Weights of a small GPT-style language model, trained from scratch on English Wikipedia: 6 heads of 64.
Each number is 128 + 24 x the weight over its row's rms, rounded and kept within 0 to 255. Layers, rows and columns count from 0. Numbers have three digits each. The size before them is the row's rms in percent of the matrix's.

# layer 8 attention value, 384x384, rms 0.0392, rows 315-319, columns 288-335
106:125154127139135136121111152114171126148124163170131126155121085100086112110139162079151125164168126114112125170113116153141149115131118108126159
120:139115160130152101145152109114116153142120134066092080096083132111144141136146132119060095150156088165158133112116156153111121199111123159115142
121:123111163133135135143125127114105106174094095137159123145121097083127148165097099131115170169140122127126110123124102068095098127140118128130112
103:125199139129105149101176122124113139118077104076157110145096142155156118169163093108179140140139170099147103144110112145121117146142155149094137
121:142089112123130154125154111099133101112137172112146130110152096119081116081138092145154142090106078144123164126126110109122122096160135185119123
# layer 8 attention output (transposed), 384x384, rms 0.0406, rows 315-319, columns 288-335
112:104133131144120161122165135109133127134118118143162138105127154124139133116144074118123124152123187148159155099139137107154111143105146156101168
120:147109147135128116097104110135103148122120106138079086094149138149111136138108122114097128166140150105102140148109117135135127145130135129144098
121:161134071146105083115087133145104164120106116057114109096140142150158114132135157135129160121123109140131150140159161135131168125108139134114111
111:137130131138134114155118112104132100134148091133151134117118086085095158123145153090093146113067184110131129161168171159105127100087146109187097
120:123148122113109169136144143111152096136122105156092160128121125084102122148114156116110111133149166100098125159098109146128136177143078122159096
# layer 8 attention query, 384x384, rms 0.0491, rows 320-380, columns 288-335
105:147139125180144115122118119110087164122175143127119153128139104088135123130093128083123106122115105161119146112134094124108122109123137093101123
092:122118120095111125128118151131156102144089112111133138145135145152153136119172136140149148144104097069175119141134161142129127105099111152151098
078:176118129118146110124131145143136141102111136122140146137091167158109136108158146146175146174110134085184097153163152126126094110105129125144118
080:099125125088111130138124113177152085146071146181088142141109135176125107121208128144160154146122116107158124178152131161133121139136119152122075
074:072132130137098085202089147096126076087155144149128127157146101123119123169127156122084100101122132154094120120084145120195116163132132144093104
098:191120128156141137082156132096100192129156153112150142088130156115123122112102127128198108127101109135166097131151110107115155107074135099152114
117:121109095158133081147155149125135119126134171120120171127129108103130145151175163143129152129107123143116103139113148105093117103117151138140105
102:141126115114131128094117137149121140126162162107141138126142148150150137111104135170125111125098113128093111129104168109108122148105139148134097
101:144137125121173162155133125126143140139121144162130107142168156150091086137119165126107139131168141122106123143148136134179142135176148137099102
110:149102146150134090094147101131123127133140118152161136147136099171120154114131131142143133105118121123124129125127116119132138103110091120130172
108:132125127161126116096154150151120135095149127147138063141137102143187166109100166149126108118107104093074109119129140111149141116105107098128135
097:159109130136104129144121133140143151136119115122110192115120157109156147088125149129162084135127102151131123146134158109088151177119117130113126
088:146080114128120121118136122119119125151125132138122151088131120121122112099143149146137147147174136083104125091110114193106134147142085126142118
118:134129130155139088119101123117124119129119097141133154120123142068184143111087148121189122125126141152134162129118157122135154103114122151127150
102:152097121121123153116146152121151159126145147091098107159151130151168145122120146141119115101148125133153110099146109116151096095164127143120065
107:113099131151125120151146118143152144105112145133092126128147118109169137110144147116120139128144092117146144145112155127128100142100152140135171
082:140151119129133146106134138125154152169148134143129127137146126124126118132117135094070133120129126162127152151140087155135125131151122146098103
097:171088131165134126100102139106096179105173130115143160106153128088133142133072118093144104106109101127154131101117123095143120120083141065149133
092:191123100169133118124157120106109181125169130100132132090133108123118123105091137090106116106093097156150107101111094119129125123081172077142139
094:183097120156149143087120138115100191148160154129156144078129154118145112098103132115177113124100100119167119078136113093123113095074125082153134
087:073151138090119117153094097159151043125079102128091127117104112132156135128129113145122142129184163151093159153126138135115129123180085165111122
082:178136153161119125127145113125110166124162150126174116132131123100120140134104161147146129091092132135145107116109126113174118120082138101169135
084:144105133139135129101116117128118166145155130137137130120140121142131137080158123115172126138100139113159101115116140105103135117138125120124092
099:144118134089130101118136113134125127145127143092068127101179107172169149086111178134134089132165120127143135133136150144115156142076095153134125
106:114142162132123153130158148097081113088102174109141109163141119163117116086099124191160106137111122112151099128128149104155132117081156096121182
106:143177117119109102103152129098147093111129143103154154157076140080125131160081150135137159138113145160140120154100173103106129111117120144152115
142:124171111179133139156134152129117149148140132137123129127138082144103119141158146127115173126110122154133112104110121112079137139140143125148128
097:125114098120122097134147088136128149102148112110099126126100111119113126095119133132121156144180129095136095115155118160116104150133161139133099
110:160144153096145180097136113129127105156079091113114111115144074099136152122173117125105122148159123168080125141138118147124138076150109113114089
103:109155124122093116118143130147112144109134144175145130112086107099128113162112158128134109129117102120143074166073158110157113135101154133125148
098:135108108128132105155101174167109139116113103136175106120130155125106100155088138128103122141166132179148127116105145125129141144102127130140138
147:137112140146138127125098112135110111139120104124189115167115159097107115123100096125136109178131121127129133148159097148133154108132140148074145
106:110093136143080111143162128096136089113128151135166110121095114115118119140116141150121169102127089108127122135118135144157125136150094098182151
098:157110104143112122118128097164094144115102152137110130092110118084113138078145159157103148118138138189160143115138126114095091142163116128109128
095:139105101129161128143097143134126156148129138115079172105140105150170150117137143131158132143157120101116149098163112109093129144123101140141083
101:114096135125099155148105102150144089188092110130131131147140157153143124141121097122151085152127133105092124124168143127102155105149075120101109
109:105111138135149131075195107133150151122127170153130078138122130152130133166119119137082142102150125096121089134156112150180060107133140127109153
108:180118126080128135114164125095149120134117125086118129152137119103165181090117146135138099099135142112121136151136130109167140105144130148160088
120:100136145075165137102129087136149103095109129133123119165131114141137133103070111152145107098119095077169096126115138120162129103121101157108159
095:077150106132072120101126161171140139118153144175143115154103165145123115139125134180127128104111066102123087155144138130103126124126144164144141
106:157096138120094116125103143128102141139116093131123095148176132127112074128158113139139134166147196154127086071107086124096159092173128086123115
106:172109102119129134095128128155162137114079161156086072109190170156178119122128145114166115090159123149115117092157137126138123123118089131123095
100:131140132099112131100154174125150101137110149148121124139121114132077099113112145178143126135202101131160128173117139106136132151121116128112102
105:148132105141130140136138117104136133105105152114108121107134168103154141116149151110120125076113136133148158115096113102170089159078147131166159
104:154127117154132126170142110126133132108106113134109076094088115109176121169121148091088149117115114126117152100132111114145114118115102162129128
100:118111095153144123107146126128135112060145142112140182125138135128111143091123130126123094145123133146106136129145143093151127120103133111138153
092:111149127116147159133108128108154182136130140131112180132166129132160184111160119133214126094108103113115160111125114104110129118112124146161118
105:120122096118120122146117119155114126093131135071054129098111096120137145100153139143115112130118090106150119131106144125093120145107108195100121
106:147107129161125145115089143125136147128122095175145087154145145125145111118170145109109154146154133153124121103120111201143121122138148112106152
102:122156159131132116107142151165115139137149105131149158154126137128136078126076155152122117123145129139147143156114134140140124107189104122109164
092:114160146111182119128130147148141148121117101165160118156137112159112108140118160149106126132157143100119138149130130135195120125138141121119143
102:146110132140175118118140112142128140079147123153131077074125139162123114102104120113122093127120129082129150082150074110124088114112129140113133
100:123152138168132134104138129150099137108118107160125177124108128081066121105119127121162128085110143126152106109107148109109152154110121078120167
123:146110108096084164139106125139128116117127120105169106140124141109126136128109131164138104138154120146132093127148084141150130113145114134112091
103:139114135109075170122129135131149093155145082096148132157121151105127190096168159114133160148143102128154147117167096149105135100138132179122134
102:156175122134103161146132155139108143134133106184161148124119134109129136145127142116114150110115125159123161120089141119101161127141139145144134
100:127153150103137149129133135134132079130107117116136115169149120161137092131140105120126115125109162157119126113142112110141125112199117091117091
102:116147118126100146130119148164146100138124083124169121116143145114147134118075120132134145076114101110146108094149129112110112105094086148154176
118:107147102151125160119148115134146119139162128142117151111109116147087142121116148144157139129108118076115121115159130070114121110126144107129107
104:120145157160116164152107127107154114157137102119177138155148119123113155137153126132125151158126135116118086130151081145143123125143149134127127
100:119098115134068180152141148128147151082129126145162061120139093118116107125123125100074160105123123097104122104113114139125117082158165129155140
# layer 8 attention key, 384x384, rms 0.0465, rows 320-380, columns 288-335
092:114090154134130154134067105119105121120103106123136133123125106104165071125142112116125098135127134118131096142128110148139151119124126162105182
099:110174141116145160066161128123150159122090149123152146108140109140098140137152169124115173108149122125129153137114153080151117155135157130157127
089:130099082148122117159096116094133089145151118096114105148156102097133088143131108139125130116138180125092116151154086137124155121165100158107140
086:114109134108164131085129116118133126167100115117146116141162126119114151164128118120132086106147131147118115126128146118107121146146150127113102
109:092132118116134089118168119130152147151111168119137147114135118149127112133139153106089146106109138134164150097098158115156119157139161101154126
109:159127139144106143132098100115091104154163103119131116139142154150134116129107082122140098167169131130108127126165115173114120123129094137103137
094:117124136095154105132126131120145168152113101076139168111124128113114138148097128091142072142063140094127132122121063099089182128179125126083134
102:159126143098127164141124125139167115140149116159155129077162088091070129115173121145103115122142129132109131134165181135137151120152103157119107
108:136178145119136132159153122153163138167166083169130179135148162191113131153163121153142133141152151082116114098095115117099110112184099124129085
105:126127113140165148096112136110105099098115150119087154117134160124129116121117118090147130131114112115148148104121141111092124083065099158132130
098:109087106110113110159145150075143118116116107139125191154139073094128136077131093091157147105128133096094134165123130107132167112100120142147146
097:111146149148122095110128146138083181133148140123095104104123102133120146144129131142105094122123167130103141126149126141148158093072140112127158
144:072139133077098100151081140146152086132109121100088131171098114139125147153129115135129152155169133108100134148153154138131136137173134166120140
109:123147142143096098139154140100066129105135161100152147124102126128109135116149104115136113118133133138132119145116152113122105120066140151178160
100:118081124116102113149121138145148121084126125148097107159107131155161149193113115100116113130153152144099160120112129123139124142097074093072117
107:106107128100137166122147142116141130119164075122133145125114116094119108120142095129144108102145163157119126115146094163118119107156167089129135
096:144117155157138123141095082096084125123162153124146140114150124098129092131092117123149085123093107138128093123119117087113149112132122144099157
101:115107144110134150090107083138128093140121125094127103128170126102137090152113109110159106135123119126142096138157143154137169137136117147097141
107:131137174127152164158067086113130117158147084134135148170137151112135090127112074124152073132102108108145108114121103142114150101159094143089164
113:127106134117117154134097116135120074118121098109098102165119130108155103147114062125134083152138139107117118157172108170149129133146130130099151
078:152105103173113086101169144120116163124125186137128117125126134141112095148147214157108185101109183152105133080098128110152119137127141134184114
072:140129170124126104139134116091117125150141116100111145121112167116147116122139110159112094151114131126163110138114133116101156111120081100097097
088:134092122114111109116097116101108098131147112099108168166079124100148120101153067100144115128146144091148146133136167159093173111068145142130135
100:100146128113048145172082137140134114071108136071126140134108078149116107112144120134135128113113158123102141110141114149133144124127152176139149
102:147126124114147154138133150136140133116129080131101144122111092112124144130112099084135136106113074106129082161142070119136152110083173134136167
099:117141138126139103131139134112152164139161163130165131147122179114078098151119133129110102121128129121155132134132146131126114140101124124139121
110:108171161121135145116108145134143102138088122122185147157112113128087168136115144128167132167097127128144131104133145125153158117153120137146158
097:107185129106130115121122132127156099126115132199147076135152120128102130160106108158156067123138119114137135128125173106102125106111169122146114
098:139120128130131137137125176152125147114119123174108167092104132160138133117118155091112136121104091109138142114127082102154129102112110104123162
087:108129139140166155122133128144160143128121103136122172176137115100135102135123123121138116091143138149108149143103134172125153113122139148122139
107:086113120176137159123129122127141172129161157171156115137151112115155123161120175127130166156100139144104110138143078148138122134149154151151111
118:160125075129157133132148140107124166126178121138116116094158144123109129117075121122137094081087113172159093118154099140113106139142105114105115
092:137143091123114126128134122131151127129128051159097117129139107148123112098132158128117135155115179097121104137137109105129169083129134152117117
105:115107141137084074099104154138158145105166149176163159090092091142145152154117152109118087117131117120136157118149148162107154129106082101120145
129:081137128077123118154103151154166087074109129124110120143074099102158157153153117136124106134176132148136141120129120119119130113165121139094100
080:157148102100129121107131130144079118148141134142119049113120166178098114146159152139118131127134138155145140104131167131159100160159115101130119
105:167142096105153145119128106124124147134141146129123112144144111173124133170139131154168122101135128090097142184123132129154103153083134090142136
098:125118131100118181104153162143152134120130145103114164130153150116099110176132124149108097121171156159096131116103150126146143116121141124111120
101:166136106138141119135174089135118141156111121155115098107146164120100117118157132131140141144154116104100098154113154085162116178119141098174127
096:118108087165153103125164103082117119122134171148179088124123098108143128129119102134120070129103102116135166145143111135115093118120130085128099
108:124123123129135085121137155128090087120126094121105163129099133178113187153131120072115120134129151118157126126153103164117126121157099126084119
102:101118113127098131116141145121129115095140143136158177168126101093094167148114102099129123125143152124132131125136100119124128134161089101121134
097:113140107109110108118113109171137105101128090143075132139086109156141144132089146165096161125138056100111172109118133138109150126116135138146136
103:114111158144135134095149149172149113097085178100083167114100082116130138163107165104148093087112145134094077145122145116111153120140149109113172
101:150095123131122126123132120113118164113132131149156150128191165128112119102107165120181134079089147094113127124129094122152135100108125079154170
092:137115140167140127133110136153113157131116156129115153098113141124112138110105088064129084108135135109148099117130076098094160078100141135146124
094:086118126132154153134129128089076100125121113145155130144108108115151140132177101097123124147156159138120161128144126130137145112110166127118095
094:148126139143086129113087132100144145129131106146100155122111104131152133083080109140130148110094081127110112101139158167162150120080129116120148
107:149140091128156159126143139150109168161155141135108141118134136151119146137124145106119110092121106151148127098188115098135087161110123118105123
100:149132146145109140170133160141144111108134109120088134108115119098111104107136165074109158144124113121145126142159146183113181145141142119138108
100:117129123133150200134167099143158090147127131126125122114114121108135184118185129125118160121085101081122128107102140083155108124159126146102110
102:134112131134118120106129150140102108118127121118109102167129080167153115153187144110139101127093124123100116141075126091065100166100107124150174
111:142101101152132121120122097154100146097186126132167139098131111107124150134156180086133145133083120115166134146102120147126144089077166140121173
096:175112128120102084109155118128120117136124116131095108088165122161130139114133140131078147132105152126125123052163128113155125120156090118107087
114:106129142130136134088152131143150137121093127104114126156143149126138120140156126142115129108150136139122148095126087155126097087122084104125106
100:131114123171148108130143105122128167112125136107139167101108146107094178109084126105149180121089131097125158197161133151148171133114142114172130
094:127108134064119122126117136144160095105089077157083087151135162133115118157147129120146138128133165094152114125137092110149111086112125121138081
110:137097116118119100133147106136107124134106147108084106096119105147139136144127171139114137152120117145114080122144146147168135171124133103131124
112:106094191160145131123135099141118144119164149130158120091070070130120129160157123122077121150149099119166143103114115103158140136172134080136146
100:144161146127106132143171080153130066171136141079102152104129161173111130125150133135123143091117137155127128051098152107099136112161120120114104
094:153094145158120113130141130110128122162151102097108180152115135086106149123166117132146112138115131114102156106108106156096143124149141143131149